config.toml
n_layer = 8
d_model = 192
n_head = 9
n_kv_head = 9
head_dim = 32
d_mlp = 768
vocab_size = 2048
activation = "gelu"
norm = "rmsnorm"
norm_place = "pre"
norm_eps = 1e-05
positions = "rope"
rope_base = 2280.0
rope_fraction = 0.5
qk_norm = true
attn_scale = 0.331
bias = "none"
tie_embeddings = false
parallel_block = false
extras = ["local attention windows", "gated attention", "capped logits"]
init = "trunc"
init_std_qkv = 0.0393
init_std_o = 0.0321
init_std_up = 0.0393
init_std_down = 0.0
init_mimetic = 0.7
optimizer = "adam_variant"
lr = 0.00222
beta1 = 0.9
beta2 = 0.99
weight_decay = 0.23
lr_head = 0.0076
warmup_steps = 351
schedule = "wsd"
decay_fraction = 0.554
decay_shape = "linear"
final_lr_fraction = 0.1
batch_tokens = 65536
seq_len = 2048
doc_mask = true
train_tokens = 303500000
steps = 4632
dataset = "wikipedia_en"
Each number is 500 + 40 x the weight over the matrix's rms, rounded and kept within 0 to 999. Layers, rows and columns count from 0. Numbers have three digits each.

# o: layer 3 attention output (transposed), 288x192, rms 0.0714, rows 199-235, columns 0-95
# v: layer 3 attention value, 288x192, rms 0.0694, rows 200-236, columns 0-95
# q: layer 3 attention query, 288x192, rms 0.0752, rows 224-255, columns 0-95
# k: layer 3 attention key, 288x192, rms 0.0751, rows 224-255, columns 0-95
o199:540532563565512553558539479455509497467548482418534515526532500442507502542537447467495468488480534427517515503477520491564484484535457501523521522496541500505503530480481474544499473486428491503548448489551512467477463524535479478554538479470524494501487484494538527509493496567520528487
v200:523538531503537576465519461498505489538511549506482615510474491541521520498501462536509450483519510491483478492503468464445552518486465515475537487510525528471493482514499529488511483484493508517506488533533591542478536530468516484508495525527551470499519496494546548524544511582516522523
o200:489492550517583468485483450452555511526483486472513498484444484471478527540438530468443449485514493497515512498488462495562510430480488534496468469504506497488490547480522500473512496544511415492479532536483449515478510491441531531520514469504532469519553485533568531492503467474522572482
v201:521496446492491502498493499448548463481499519507468540497489539475484491508538467513596529506522471525481587462517549489520474541449488496532523538511463538574511509507521491488451492417499523554455511557537527450501509490528498494389518514516473441476429512493455504487505483534449540535
o201:487467437568472446577527446514455461530553463487508468520479478439508526477495440481573462526518503463460544505534514523456484531538514520521505530523500519512477449587493536483519493502461496529523513498511485506519613499567507528488447499534543525453501495484536506483455538460463520492
v202:490519491525483503493519498538553486440485482515484512441547514486501517476520513489497578495595525529513575528521503510445518497397511489531447491521453524561467491471498507537491517472573580530533521516488501487491530474523545503523505495456453495489516545494489445511493492495488505514
o202:476492450516456489478517478480465453495571486568536490508516495451518467444487426519510524526566529484502493498530483542465541498498498540550522544520528515579474445523466538520481478496544505547503482484509528499521529563558533498475445539521507489420523482503526471492489559482479483532
v203:483536535512539475555457464541521536538538497510472464470540502517526529481462513502493542509468510405482516548523443518471482493575468467534550540476540489449499526537479533452503494494485564531508505549448490467497464433483465455466490515512445524509484429555529465485584496497469452470
o203:578530560430567560520488500513477534515386558443463447562501517522482484573517485527497522540535516455508526528442507489496520495565490440473502497456456512457495459455525498518504511492498476441481556529518522469504502500493478448526480493531470515511538550452471498518520478477500464498
v204:506490495533480545394501556495438476482471502480546464536489491486482557495489480528473443494540500492525427482454460471554514466536609504455534489514491465469501493492511503555506513551493434533445470406542478541492470547486539489570507466510574464519526507489491493535453516495558488481
o204:463492500534418494416552535481587508463528498530516542458496487504448482477504526457467497473465472519439406450509482542515451506473482527491462487570503453462531538514522451526512490493538523527517461455499538539447470501476553461521543454441537452522480453545476492465545556515497487478
v205:525468497465532456579490478487520545505541518497464464512562478501539460533513516510545563541528501500476502505521527538439491473515493515500537487499523517524512503492468448507540495419460531501550514493542500446532542518505511489484489562433505493471508505498536494438500507509471561530
o205:501530493482484471474442450539456464522477494485504491554470465514488493499520505477532507523512513471499535549466529481531480549478511495490529509479506532525499462499522514452437513516555498499446544512487522506543574470471473528463467487480493529484483555457527474506453450497505490458
v206:463519511449527495517470445452590456503503521499497524535565514538501557547468491495461462484569522452487473555502525485482561516463490476491523529457476540517536459513513468446408506543508506532560455550515526457452555455448537473517489559479456631540468518473532483528501550509472510467
o206:525542533465508504500477389486432487512555474528533519507489496466509459540493457509522469508511538458538566513452480462480562477442467519534572501483526500564484513475513503494508482523477494463463451448476454514510562543476526510530546524539476534443588491557552512521516446524544553502
v207:501512537466533486509486515529455576537538483488488473498497497512480464524508501577562471529399493481483532489492544511447561486520492538512526448552505487508532527424504493545571476548465368504547530500515504502498533514481474504454518464496495484521455495517504525461443474499479520542
o207:491598515449526563456459576537527529521437576495506553494466457542464503540535551503459473472457498488496528519470515504515446517455532451457463487500514512458496497522540442451439473511493540462497521491514544507517462438459478531473516486428550504506456518463467474520487490499492507467
v208:479515501506489529497483538480411495486522497484530384429480446481507551490529507494500537512471530507529551447487522547519457553481540509458501502488518493497501522423510433480489520491521500520525525471480425502453536456512474515470525466419491531473443473501461461562486514450503501491
o208:500543408503486617462457565551545466444531489577543534455547455485505525528515521492525494499497529539503501479617529509444488484543524523469545521520551512472516507582520482544470489489482553489498495535482550573513555442480458523429522454484513483529480481454492530500501463551492475547
v209:483451514496494497556469513509434514555517473485516475468517508495459487526483502522471455502532500470533481473508485478528462467527532489491509525491470478485517502453526542580520490538446469534535498484487459485521433576525521509518489500508545510509481503510490510472454507475464517486
o209:476487550460465509477547569553473524476416556509489507476527522536499461467540526515494497505466481594456471491470507460459480535519512491471472519487440483476515501522512457499466491496462526489546424474542513502504443477491510486539459468502517581546405528521495442503506504479493505489
v210:499505528512481527499487510493444500474497519467490467494439485559550476534563486541588454535444493485503472466467563506479546503497529526462559510522543512493493474486513437449553496421490436443512513492539522525487523467501514481491507519484549470517533489528464492539530480486460530503
o210:475516541548573453426490523514539481467514551440452494524450469524419532554449532403440465458491441500519496518477493544523443436493493551491517523519482494445539528522507484490475518487526466496492566511484558532497526408470499474443546421512549477520487511483507570529491487483467543457
v211:503452494502508489514509489458503458524519484497494485538502465479537540490477545496456438480536525527477428537478467499548486508544467462470516500463458485468517486471521482577585499503468455555474507445543511499530529563508528505578464481471527465521488493480548465432457466536502512554
o211:475478441542465413484460483473534438502491416509535519462535492507469456477497582493483514486472483553482504508508493482611443534467490511507547502507531428485510540476497472496476514551539509518454515473501435507492473471499524545488541469457522441500535489511514454497496433512525510470
v212:454481529496516500475478463453453478525539462480531486488502470511485543475507476497509371495520501479464480500499486490488528459510517495459502474508508503434514496453502488475528496505490482522455499478523509574471477508483518496551507437452563510528537493481521489517488545510511473486
o212:503492526469446527452522506504574534463516518592469515485519483515504498489474533512421489503508483506502477466464494491573456455481469524522505489548514434482505576510516479496525508532518466475481483510505444531440476503485514479496513451452502463556526491577516506522504467531519549480
v213:552465451493478477520546492476513536491472507514485520538504532468513433484478533489481559513498503563491472495513483521514496516561502542524478477519546491523487514534449541471520496426480497510442527446517481467572400545507497517511464528509482484464517497498521512464463454479512485569
o213:454480458540488393558468439506456479517484450468474522469490534529519525498522489483524557491516480529496495483449524530544462568486498447470505475484543533501504455463496498515490520428485514523520519514488518465484501493509478529495480513515450480524468511463514478508490544495500489503
v214:492464510545493479531516497494501511475505519501484530514544455499538483535514495475490511520539512546493484503506518480500477473522485505518567574491455499578511526522455446534578474446434485529447523493487535483538559509517537508439532536479491478510497508552485428423510466519448547512
o214:477510472524538387502457461471470424488490475477538522523519488509469465508518549451494555501489502512501516563505536488574465569497491496500491516462482542528467481522535462495439547498537541488464545454522484478570512505520505524496511492501536490466439566416465451503508513461528498495
v215:531511538502500527585480506494499539528509502512478503472524504498472468467460516530508514486502520498498435564537500519461501480510457482516459447446465507483497532487516525518521497476479540466537483511494427483496501514470495494545524530549492517503447517510488543565500479497481548508
o215:531495521475580598471526552560458552562442539526533509551506516485541502496523472562509532499549532505477525544474485527519534498536509499464497456491498509496463455476486481450505481521483518489497477548514502474510489513484539493485454515522413527485471490484489467543561480451501479501
v216:501493439475470481549484558536498505432490507505530414473505483440506479491516517475454616494435480573556573481525517521495426535513483506556469511520500512584486546527507473496467489492520549490515485512481448452525500443539505511404516522506402544451500508506450470497512480438498504473
o216:508514417519499530525466556528444497500536493473520471515544482475544502462543424524565564511504522481482485528563528512401551532551505498480509543467485544520507448576458492526484516468499555516510494490498549516531524497567458491480473548538487538472443519433450507496468567490477405542
v217:458466481478481521462471496432492489566457465498529577455496493545520492463482511527546443501532579526519509435508504525477562468510509505462489479530571518490556466480528534507512511506472468535494490515502469525488486592514467523470481482513543455518520514505511494488452509542490533507
o217:459503519502505496495534493492519480483492548482471483478461449470532517484504526487404435499490410529508465464477503494508488436504479527505469511521492471458537510499492495494477482510541477513495475524483529511433452479505533512485459435525525528528438520553534502518457481500491568470
v218:521482557519494534523516511558472517481498501503524446488456444509509493433481488520466555512554529508548447546500492489518440512430523514503485487490496472506503505471493511545510497546502475472560502465491436523515516509526481471544497445526521513490489487473506470586544487478493514517
o218:483523482499564556500538555521519555481433546577516524440534509467504539507487531491470475480538487570487499509554483534524539499553556526492464484517484517490483506542495495512545492488496504510528467528491499510500471470496466502434539461535458446519498481462475499485515506500500486495
v219:512483487471467495556497524524473520457467498490460428496549509483499467520488525512451595518557503527555466463492474505519457535508499481504491534510497499528449492472503482433474493485483603473483485483482490458538435516537520530555489532511474523474539535548492502535518460445492479481
o219:516412509535507522505475521529439524512556494457492479528523515496503492446535436494552547513520519518480465505496497496457506499544487492478516495498464540495499444503462545512503530468509504513532470475486557500512531518541497448539451513551478575500431512487487489509523539499494463538
v220:525524546499514541504543487577452594525528491483460524513525478522464474487581455561510461537441485470499507518488506490451496425465482499564504437556460475480470524458466494496513462475482489495470527485470483549499527485467513490488511461520514492444513492524521465469471504497557551543
o220:522550628488603564459475545522509573521464600520486516511488452530490538477505504486487482486511521462484513561515520508549509555470560479515474466507551573505467502522545469465495500512532537466525536529532551478490483478497488486507523483421522473537468493449500475472518539516481458496
v221:519487514520476479453535509533491500465518490508510429515573476480541455494557518534506552520491508497505546517505518473541447476533508548523546484522562491513462487571487474560594456541511522486457527492447558518488569525488514514505482496541519457491516511524461467488489463501538547589
o221:493482427511519504459538552474530460461541553450457487495473506535424488417503521474531614506476488486470457509540451550518488565505485493526478464496470557466491480519508482510499625518575519521491526471520530517513483474504520475502496531495572448444481492461487509455487520464465483529
v222:527507503500484529474507510511548476531526517499493553461502544494498494548484540513574476508483512495488503501495488497485576493562510439509548507552513520483469471541510535535544515474486574518497510461506499489541446495511518513544485545555480409521517516511509606465519460559472490547
o222:526461532544532437504542502471485454531473471375478475509418543503450490521486483488451526490506501502479465471445449527465456529513479487485519518497482471470543477438504524476492471492524446525494516503516520474505502482491515500527459508491524547467462498513516489485528492450486535474
v223:517472522502496541445498520493483487558468463492502415494475564487509566503503579512491394488467491501493385550491468459538487474583515434449505488496524469439511479476490495558541528547440489510491520389470485504503450536463504547563501499516513482517521481509552533495492518509564494483
o223:510477544500472464471497561461506487498474518433514497469500513521493481496478520467403493471452474531461474472487468484559521499525462516505504487507495439465534534467515458497508454518504511511517478476496533523461392461454511496530506463456467507569466467522459463499542445536519490483
q224:489463413498519431488438610468439485428511440494469501460534486522519487504494420529603508602596461453465461481486455398479515433568513518559499464458382516415510617415521459554412492488448497434469432495366401472534561542446571479479397521502456510512518500538473563433476508487460521482
k224:574539517449483512483517484564488536515516538501493485465508501495515529475414492523500531472495552444473522495488461479495501532476510530510484533514453565520445498465507514519544484548432508514506551473469497549432528475466490546483528501516528524507537446500497541481461505490543514464
q225:472436447515534434490447598457473476409572442494493482476513485528494459493460441484571471537550459463467451529493459405472489425518531488509520450472431478439516539489553514550422553492488498465467451501437464512530521538464523458516438526492400493520559500504485550448509518491488501522
k225:533538490480471497522547492474443522472480489450466537499457500502502532514488499554514481555493618501501534503482475505503486471483445543444470520433459533442499518476542522546518430511462490556493540463469497491449504504484441539526536472465519511566517459568457568462479544503535498470
q226:576547552418442591518510432542481526501397506546433461556515490498609552515570550525466530494503535519500540490499541518514434537496476497481512550497594476577429478503508499431548491503580471518542485504554463483471426522488488540505548520515553477491467512517556410571537416504531493453
k226:436473531527585472487422467508521492531552523556523489494535483499507559493513480485511495472475504454512512503482478560513478516517528450511517521444515419525567456519475518493456584535519495463473487495525536518499521468502489437520465438464496483487517529476560481553515463447531486519
q227:532613389454437545472476581507471541409451529571446412416592504562499447602516508512593554559519584428504452424533570490462611491469524562489583564492494484546503510507450483414485532515620448471522412548500482524567460562586450520462618522528572449438598443466413476478557540436447465528
k227:425481577554634459495458427456531505516532523569485499525513481486540564519505490491515492467482485477523456523433503580533453511529521458506527489506519370536553445568423480494491575534544510514460462541529562576449471453491479447502483467445489430445473532457548459615515494472508472512
q228:547676412455472584481475518553471540412375523593396405450484499598458506657475448450592534542522572398551485415480574545411614505485497567471515619463476476566510445526419479432432574445591441499498408525507503571561492524544502495461651550532517468411610479451380536491585511481443466517
k228:403482595547646447523389447504502470561570491619509500481515470502533517541525416472533499479539503453577471547479514596538439499504530490494611512508523332533539441565420523466523617534593509533479429546549564583440431490502397408515533445474545408437530557425476450573507459397474435537
q229:523550522468583568466486502493413512488422536546452492487424478569491556495463474544565485507562521394421518543469506527457479539499531459454523543415504544525477546483428444467499494576578465453502461458436489572562508538477451466545470493551544514484537491470419484474567539479522530508
k229:455559521488555500502481437530522471514525570501558428545533487446539537501534515520518483524442391541545471466532502501509441437583481504557493503524526494474501525545505531542438540461489543505474549538499515474474492384560594414467487473556477457487555521551553509481500450547479459441
q230:485492492533499516478568500532488467533491527517489542523484454466443512487479465488462485508592458529469417491563537535545483516501484520469454469496478443521442524487523538428428514459438586545540492443442477473455514501430540494496442491498464529478519555541601487535452475515551505493
k230:519575466466504450525585548541429537482472477504507521550485477544521403460480524501517537516487463493464493574415487544388523571509481550537547500502475571531544511473442504466580509534480502517472485446513486541577462487487468469496549579499479543503436432522433534533495494484505521536
q231:497459495513495504520529522485441512519528490465470610527557458531517449495498436424552518488518537548567484489467471518513502469527480550545515505571505476462494506566495502482445529504480447468511498535533485529469471549482493479535517410536530519466548494466545572484476503480469506474
k231:387493485489548571465496529494527483496534568463505436511570579476511497501451533434489488495471488450447453538442464527543532418590559408469515491494468527467491446513492528464518520504455453517523544521549551560466496466488527426472553544445519556505475457489546498538502511511527579532
q232:567490454492492515543502485442488470423456474554463471526477475519485481492476467429503487553569481490435470570482519435503525503527524498495465474485519472472482495538535500454496535539555496495454454557543516554489450492481495460523476520510484536505500535468522513515552506500497442476
k232:476518517482485490469504525484402493534422537445521512497515504521498532512502481507508467468451537500470564503477459511525520479468495487489498474434511534468570559417509508521531483526456440500520535461469503529485503522508535475552515483470517502556464448552542548487460522549523525467
q233:576505554429416597630527456500454494451413487612415441518521468551556543525548510484485512555542506500475502523499586445496466504481489508465493528533573457545434464504500519447559544529614448529485436543559453490494406515517505524532551577559527467465483545463509463586503480479438472484
k233:413461533535557479468465466459492466497501483522499517490483482510485537506500496513506499518496461501511506501478543500495488486527515495508554475487525418519546505555441499503484528443522489504477494562509516487530492484492446447513482499404462447453416539532484456548494504515514469539
q234:430388564601549408479523427482559477597586420401600633559507479398487466397493493502445489404478485572533532547504432546599444492536486459506437437523529520425540498480519490552494439525421549508502596479513564474451506413460472495534442401460487546539402494525552528488423503518584518494
k234:561516396460391570490524561536470523480472514450495471507519513535468467500488542503507505539478566494480496481497456477462562488507485529465402498467451634423446548444539479482492454476395496496536541387474476459513568511438512571489547507505494582573533439546452602429518503529512532455
q235:504498553435493575481514456522460526508429500518438485553501464514598554497526529503466475492484534503505538474458481467511401518470529498492517510479509498501481508503492497472526487505535447514492465495519432510464441484442523468489537511521496514518489514512528485547531445498502488510
k235:470510464491523507474452460523515483517489524502509499513516501525505549491533508477494489484459509459487493498500481552496492472490518457496489514430509532475490486493480483481472523535469477495485499509494480521511499473475504462521484499475492522506515527498522480549492477521546498495
q236:530540531454468588473487483537508520492477528531452455502480459506517513512525549548510504551481544504422515469488486499517495516500567485481513528472509512457472506544468470495487508539534479510505469520504463491513479490499503499525552524530534513500464475468454464510521452527489506547
k236:436513558516583495455455428526484507530519514460527508497518497488529568487521479513496500486479475494495504503521465548516478516524523442519502500470543472518519483516477482515493512537505502486487505524517497519441514476498501454528477461509480479499486525496566506528482500489508478481
q237:470510485531509455448451505512484525491499505482478545557571520504506393466476536499472519550483562525462494495508520530536510448538460513500532514493452546467539552486527510506483500541563471423528545493443525541530537566577501560460517488454474522505490478501487533445562464461516520434
k237:496439541553504471412504502480485549480562493417536511483491498469530514433449451518454421456505467541551447561483486515528468480490500509459444463547541519506472523554461593559558435555465511491474504499463489437465466469451481525560427469485444502510479487541554523549436532483587459547
q238:484473554528522495437547470486545530541501512480455516547448457485519524503473518505508466509519488511459453507467464474553506514475580552440516456480442471486509503512554497477575478512505456476488489535461510504446543517462522491486435517472515523496498538486483499502511446477507499514
k238:561542410457473556530488504472432516513476560537426498528525557544502478542467479473605486512552555483478482435521486478465531478422440541459534533511468518439594578440439484502490514466521493578508509497459460519553488588460453420489555513518562481493586463542478521473500503429484461435
q239:464500494506519500476456466493558480531473526508469495524473515479493462510473565472488463506439481470457539542470518594484417498566493456451551530523526521439526513528499463543492521478571479466541495488563510528432501436475565476485542483469458540474522525514502498488575463488510458463
k239:499494571480502405501491481515480507508591514448591543512519414479549537392533468588442508518503490510540537487560424453558502450488566458499564456437476533528408512509496511541558463531544481448500539533417555408558492481554399619562467493447441490540487512535561490544459434499483484551
q240:522504592580503469468427515495456500444546553488503465508489511514454520461471466456532467407520504478460517538537518579513508494477442541556548494490492473584540504560400512491562501554481529525526509497528426477447474496404516476479468443426515468508536464496503521456492542505530503486
k240:497521473453517516500453472445471452485508513498500548528613532513500500408543463502467532526487528609576403536501554536509526472508549468546452520494533507433431595535467487467457541563515504488490463481477560484482476514504507526473509522523610519458490473502488494505569540529504479458
q241:440500485472484477472536442462509566531445483520500498498533493491486520489521510554454512511505494508518540487519569457506510512452451504568511545466494517445450481536464485485468461516468486509476488551457476454463449378494613513489468470531515504564495547486469533536439492537499508473
k241:439537571471448569514521492559485453477446392529527525517468500548488506525491519459502498495479535437564490554504486450469530521445537547446579472532512499531504521476506525453573492450460558537520481444520524519515563504523484455530546472530521474592542477506509470469495488474433479549
q242:526444488459549478536471467498488506555535494489475552465391476451509483512488418492489487539517454458515512523484494472437436460502505539496425483533476491443504531432574497517567508425570466445488430523508499455491539532507489471543488545499519464442495531535450542426498442500490481475
k242:481477441492499499491498492542543560494546523513490436544537557519554451528498502458548549526472630475459502383500531506473513539533500475447491516522449492478485474469558444549480495567515496478450532488476461516611512575505492472553543519516465477501525518509505474477505457547460515485
q243:453450508553520456437526557496469523444571436464437452516529552537474484518516534514494517477504525473467445490463531517500539480533585524496535493557472515486476516533470473470489530548472472530470478487523503509447510433495530502468535460479530492503479457483559483528535444485497478544
k243:483567553512459445580505492443513467531519520453584596486555500573573561512476544533515541437432533568495485519485424591522483537478477431583561494420468502539526498520514510509501484492566505542502515504452474488512441511523554503491468504430438476530479483525498527527521526449472556525
q244:510481516532547500605485508534520514424532489510550525456561484504498559507461490505539525525558439488514520460501462493489573535457492483509529559462481464531550539472538459582472472575463531519477496584514529525487483507511494489515432463445472506499521510530498499499498512459474487478
k244:535513485497437454528527485448456509494460504495419437504448459549585500520553487518539535497513469521491445565516513512540492455528455457492481468440497506449469494502492495462501464510494465576525432506472566488507493453486508431491529503467472525480419550480567475487466510570502492482
q245:574500542447488513532455518483550505512527522518550470513484503473506548532468558574510604450547421559531520566489527503532569513512528448534496506486530427537451525501467552563434519509496521519472524556524537471530499516533417518527457570492502514499503504472509476513491549491463497526
k245:510502504521483509379506456517433549495472412472473495506523556475482513472579459516521493516512534565485426503512555485479505491503536493450542463452540509524531559501484517460455484542545488435505508510497561460521559469455564464504499430475470509510465467500478497461477531535472535433
q246:494528509515493552468496501472501538511411516524456505519504455511480488489439496525520486537505495450462482454496470559510502570492510481507574500468556508495507485509393550489431496442412539469572517478487507566472540488473494417464469460493513505502515528562491481476491511567505521465
k246:446487593516510438507520503497508478477497546460502487504509483484531553397529495499425507522466471532520519524523538494492468455463486507554486478511568528559427576456447461463566506500489489494451534554493526505475506405481492486510432518522524577527467522524552486570508476569520473450
q247:457452482562543448479477552474486549521558474476443486488522488509499503521474476488531466469460570472519519496523478484456547490539500556529501503500487513427524499493497490517461518494483479408501544511513529496537498523495528503478525509496443481476502438513491564443494540452486508497
k247:513409530474586445506537549453452485467536639483551473509474566501555447503545562404470538473560503522471538536481553534523438577578553515461522533473509418430530517480516511519543498559530456439458473495528460497514476591472561483491363511531566472506523579485581480578524462560454519419
q248:502462504454491484465571460498459518448471513508446491509459492515411420526448504537471400533531552464528530517509499509473517505483487523485483462450501521550476487472540446451515452529554458428533531479461431511536562478461647570490483560485501522530481556527466481504495463541490495503
k248:532494485512470507463493536558568542497528503543521446503481524549496452500490502456540534482480473510536565473508542528458482568462475600499536515538545482501499508522550576506518512480485573430514499488518447512531520568489468457531457491546479499504617475484515556498507516393504455534
q249:617531489513463546498510498499436620476458524511594469477563580497462533513500470524541504473495505475459560507545561445487464503480474481523488516466515516520472486473588517528513488525572495540533514512456449486552498528471509528509474567541480493547534508467561543519515493577504519454
k249:470519516501543484474508491510481527472519558489521511502512510511511466486470445535440488455500523511545505565512520527542476571405540472546544477532566488489491539555444529572485448500527454501524539429536525481552449525515446512481493555434510536466521434467495529512499520472525487539
q250:501465573510485550529558498479566457576549521518463518534404490490470511524507532538505522486547443550514436563534429525529564521517475536466512471583518488506460520491419478455483480444465523590515505507487533472417477567483391500515474503520543544479503466536415468560528583505513462540
k250:528538434427499545390473475451440544520457502534428498532540519513513436504447451443494461464513510453408475463481463539409563473567532510587476502450487500476579504404552479474469494514439471433489497460526461547520578545524555503562514533529537557504540547453501489438560396616426598504
q251:527492554550495500423503497547469511435461552513463495510514404541495538515520610467507395496497505472458547543481556547506516506499521508433506429500502501596474464547465487503466499483527514506501599512481462526493547432516540529437506472482528518513448469492519500507446474505507501483
k251:443480474509531537524476501515503519566512480477500548517545604468409453446484477575489563609474481517594485480496531538534467504418450492547530529508541498482493539438426509505502490504471496490527503488545486475518490485482524455458459514560500463495483502501465499491511535471533475513
q252:641529423518499505533484494514486547517526523515528529465568472480460525514564455517420444497571423459438627498505476416504472475456457516473448439517542467538460434480572581578505473501418533544523581521518392502492502492472445491504489520517458509568492504507544485506448528529518529475
k252:517505492545515530541576526498493498467496490487493444442495521533458500493453484495482506503518495463577524479447552516478518494486506507467452519578453461504514389476525460522496472432534468527441479461521496457590488503510505542459473552572484435485545566508386502477517584457478489492
q253:537547489524546421511497555536503505373483478478522426474479503493484529529507493468529474504495550436492524469493475530490537531531504467464515591432410539466493515509510513476447531482516444477540468509497502494498525500531567507470541453476526514493514513511508460513492494457516497467
k253:454449498491561435539413456428469519539550514506472575412512505550563438530487527540539524532456519575511457530542508494519392513546442424535518514448476485430545464499539451532442537488502510473501482518496587507448420517541547507458413457550497474447481531482524423521542474510492512522
q254:474548496493519514484462515474492484437520538505526409522505426481510508479460466484465492497451548526447483448564507418536526510480527518530516557493479492444450468533523586491546472550472552495510489511458548480502461512587473445472505499543444488505503555428510577434487542548515502548
k254:483490536518545475524508453575486516525508458456570563520511539427475516432474549483512534491540494508531554494483472578511459546519466476572480538448514463453539557473464447561470536460505493501437521501547519526562517484472503484534438510512500462524521518514543502526480552524513480394
q255:445547528469453524543571544514574466459453521486518450492500526511566456566498579513519485496416547509505532479513551457449500559503516488464566522474460587538482486470532461520514469467577509454457519501523434489550449509518513553456588535553509495498514452504460501484549543504488553498
k255:483427515495514509506429461481484513564473513525508522498503560438432503497410487523505546584516512466485473500567461504502496543452480483529462438532588479441485561529514547448529523523549592537502580513505493541436491509534551508486384508468490438467570497488509432506502400495541474525
v224:462517494574476536470532501440536428481538484539506514415462564513450550481547461465507525471542503522471533468605474468544504473450544546497477512479557513535515487531503436482510533497519442526527553480480555511482411551474538481537540489493501511544480495522459494500445513533495523567
o224:524479445565464462551558491405547425464523454514478487451427556464484560551516449464479566493540565533465499496480510526527525536539483469505450457460537479560469442531503502467472542475493501526492484482461524513521496517472532452534493493510501523494408521510520483515545597476503529526
v225:388493524505499514511484498570417517488524568491500459455499461577451467536610479484524547464407528541506415516530533474554345513517537508479518488499464460546517503451484463566496503565488514455551527496471496550530581479510486430474455473429520432468403492470497482542492561411531588476
o225:428502499487493493390462537558554424422443538566516584461601467492451465494492569504524494465468547550475529465602476416495502565461573537473494553503599518479479495612497441484405498457533561479587485465498491511537491404488485570450457464493562406484422519391511406540495560496469474510
v226:546518508515510473525498438521433561464523484518440513454515424618516507495476487486407555524528518531439466466505503451385483461523404545495472523502471492497506449518469574517537464451474531481471521504508560458541484446539486500441492528482536414484479489553517499427619494505493462505
o226:441532451479547450509442432489520478559487460509467551488499529539535455525480513480520498557488516470516574499523452483424498433532520533379475491463450478495550457487528536567494522501552444487490548542479492478568562515482459559472522478549545519499597520466534528515486473506520501473
v227:471534484516485497420458509556512422487468466523509421468511468490525497536528544463459487536436449499480543462550564456507551536471503474568502547478475499520545508493487488515441533491536564415558521457449471462461514517489489508581540489482489544503471568509547550497513480503440526567
o227:546493426518476549515489497498467431445579508510460562491543442479477475502491438489545453494502495487515555535528526521495568540413480467569516576475521462589489546525491520526484490492448537480531524468476507550481523524528564462515515502573469503541507501525438532554499479544522529566
v228:462498490444511471475479457448440517580535488504474468433605474393485512511494539487466487492431527452490535524431487474464473494505515419550520535573465449513517514497443560562474537482445507497475503528536468457518595481563470484515485479520489448471534489488512492408519518535497491558
o228:502497529478469413506453429476467464506457560532465545516515460549454510499519441495540484471455506385465559506540448523477461548525532449511534567486527467459492505446510460572517501530465470542489532476546545526462518520540429561523463441452479470494483519460487440501529542561596475467
v229:553584465513464510424521502524499526522534451515509506578535579535422499527499506519460493483387430466484466456530505594501435450473504490523515510504493524501502459464503527410458490508514467474581483468430527460542468435500434560571480578466493422464610516559547586487494548516552433526
o229:575470497518501501513504577493478497509575559455454564481517545485442515538465424504537493514506545534522489486436480534468509506486541511511477498466500479528552459457476543503470420467475522576566506473512530548551539511455496473498456570507481551466457516520529515468533547490472488463
v230:527596484549465538437546529581483539496449493508487469505493480523509546508536540438504471439431434504543563548538522447490446471480494462499514507533504492496494475450502522471475521522568502499514513463430467453471473411527538515531488564449412392467561467524549535503447535516563433516
o230:562540493461525533509479615500468563434508592487448529453541550473421526576496399462536468478498466536553520507435507584471507515456469466479443460484514524534535493505450508537412461442482577570564523524500487499522501545481480489575470501487465457517488558501490514538455502491481499446
v231:481519494483496494484461560458549517406511500489510448512508503506542477478512508539514508499467474514509455582467491417469433467459522495517498478525510506512465515477452522479462526550525523483562486480411480466533527508462517465498484516464473545448475529486525512586451515487512495487
o231:501540512508454620465496542524501496447508523562507499510582517464513466447498457492526471500477497530500492516578543492484491494484444548551566549555541471529437571571455539517529478477444539504570424493469536523479505456497504476496490507484460491495532495473480484511452487533490483529
v232:491535515457502566520474531388544483519470494487485537492460586568492526489456507577556497443406508525538513391522525469532508566472452522523502513486483509544493513445492528471475505523483455441462503480501512472507470435458482550443549496506485578486507494545484517515541523496508480445
o232:530549535520566545486483544522508474489488562482564498524505517470581531558490487589469444508453505491513501412451553496451463474566448533487550515496474452467535497511520528547547424453431522443527432518467554509512476524524451479522492496532484502501454486488491560504528455549514537531
v233:509497459508489540529515511553514456537489552519493480506494562505486470506512601451435434508458522488533480460535508501421551470501506538433500467544508504499517429465510512547520525425465443542502530438586455543398473544478459512536509535567495497546559535466477422520534514543551489479
o233:512445435512474439472473489525481559527536488576484547446425506480442524462512557503448509493540471510536495502513508544466564524418515517507494492451548476418578498480492536536446446553509484521482502493518492538477510545547465507496507429554500514486440475562565498518530492542536499540
v234:472528514510519559535551478456572439532507515514467500466433483514494527485502551473502525506439487483494448610488464492531483509486486463515530558512518489471460509487462457577469536559478506497528477416520471613500498492474482450476494502493420557527397473497533466536441522486533514468
o234:518524528506588462512443506500559495543481507508507489447530487529473484546516606473511522485515489489495543533448509427570540578519491456535524458472511466459459548470523493494433511459417453493531517475541456503447420488455444492573551486476485474521474527460507460510559475556470546490
v235:464549450514493509555505546472543429530445498506454555455551505474560541479480509418574560500507573508543506482513428490542488430493496469464522525508485505472535477527463497608516548482515373519507519435518432519476495527474473474492509549522401532487529455488492451450541504525502513573
o235:508537447567487496530496497477509422516494473598558495506496501470475465461505496517483486432497475494546560511588522550440484560536469453549530541481533466451433496503492514604464439440473516437544466436480510518468503491507465513559564419481408491441488494430432545453521604551544508470
v236:469580478433458481528494507485436552499462506480514537571530471446510474530530483520484462526529448511567536463460489500466530420541580417565490486536507529532515450544489551374506478543540528540419502479448505515463486495538511501471491567504453519500471482549511508488463514508493471524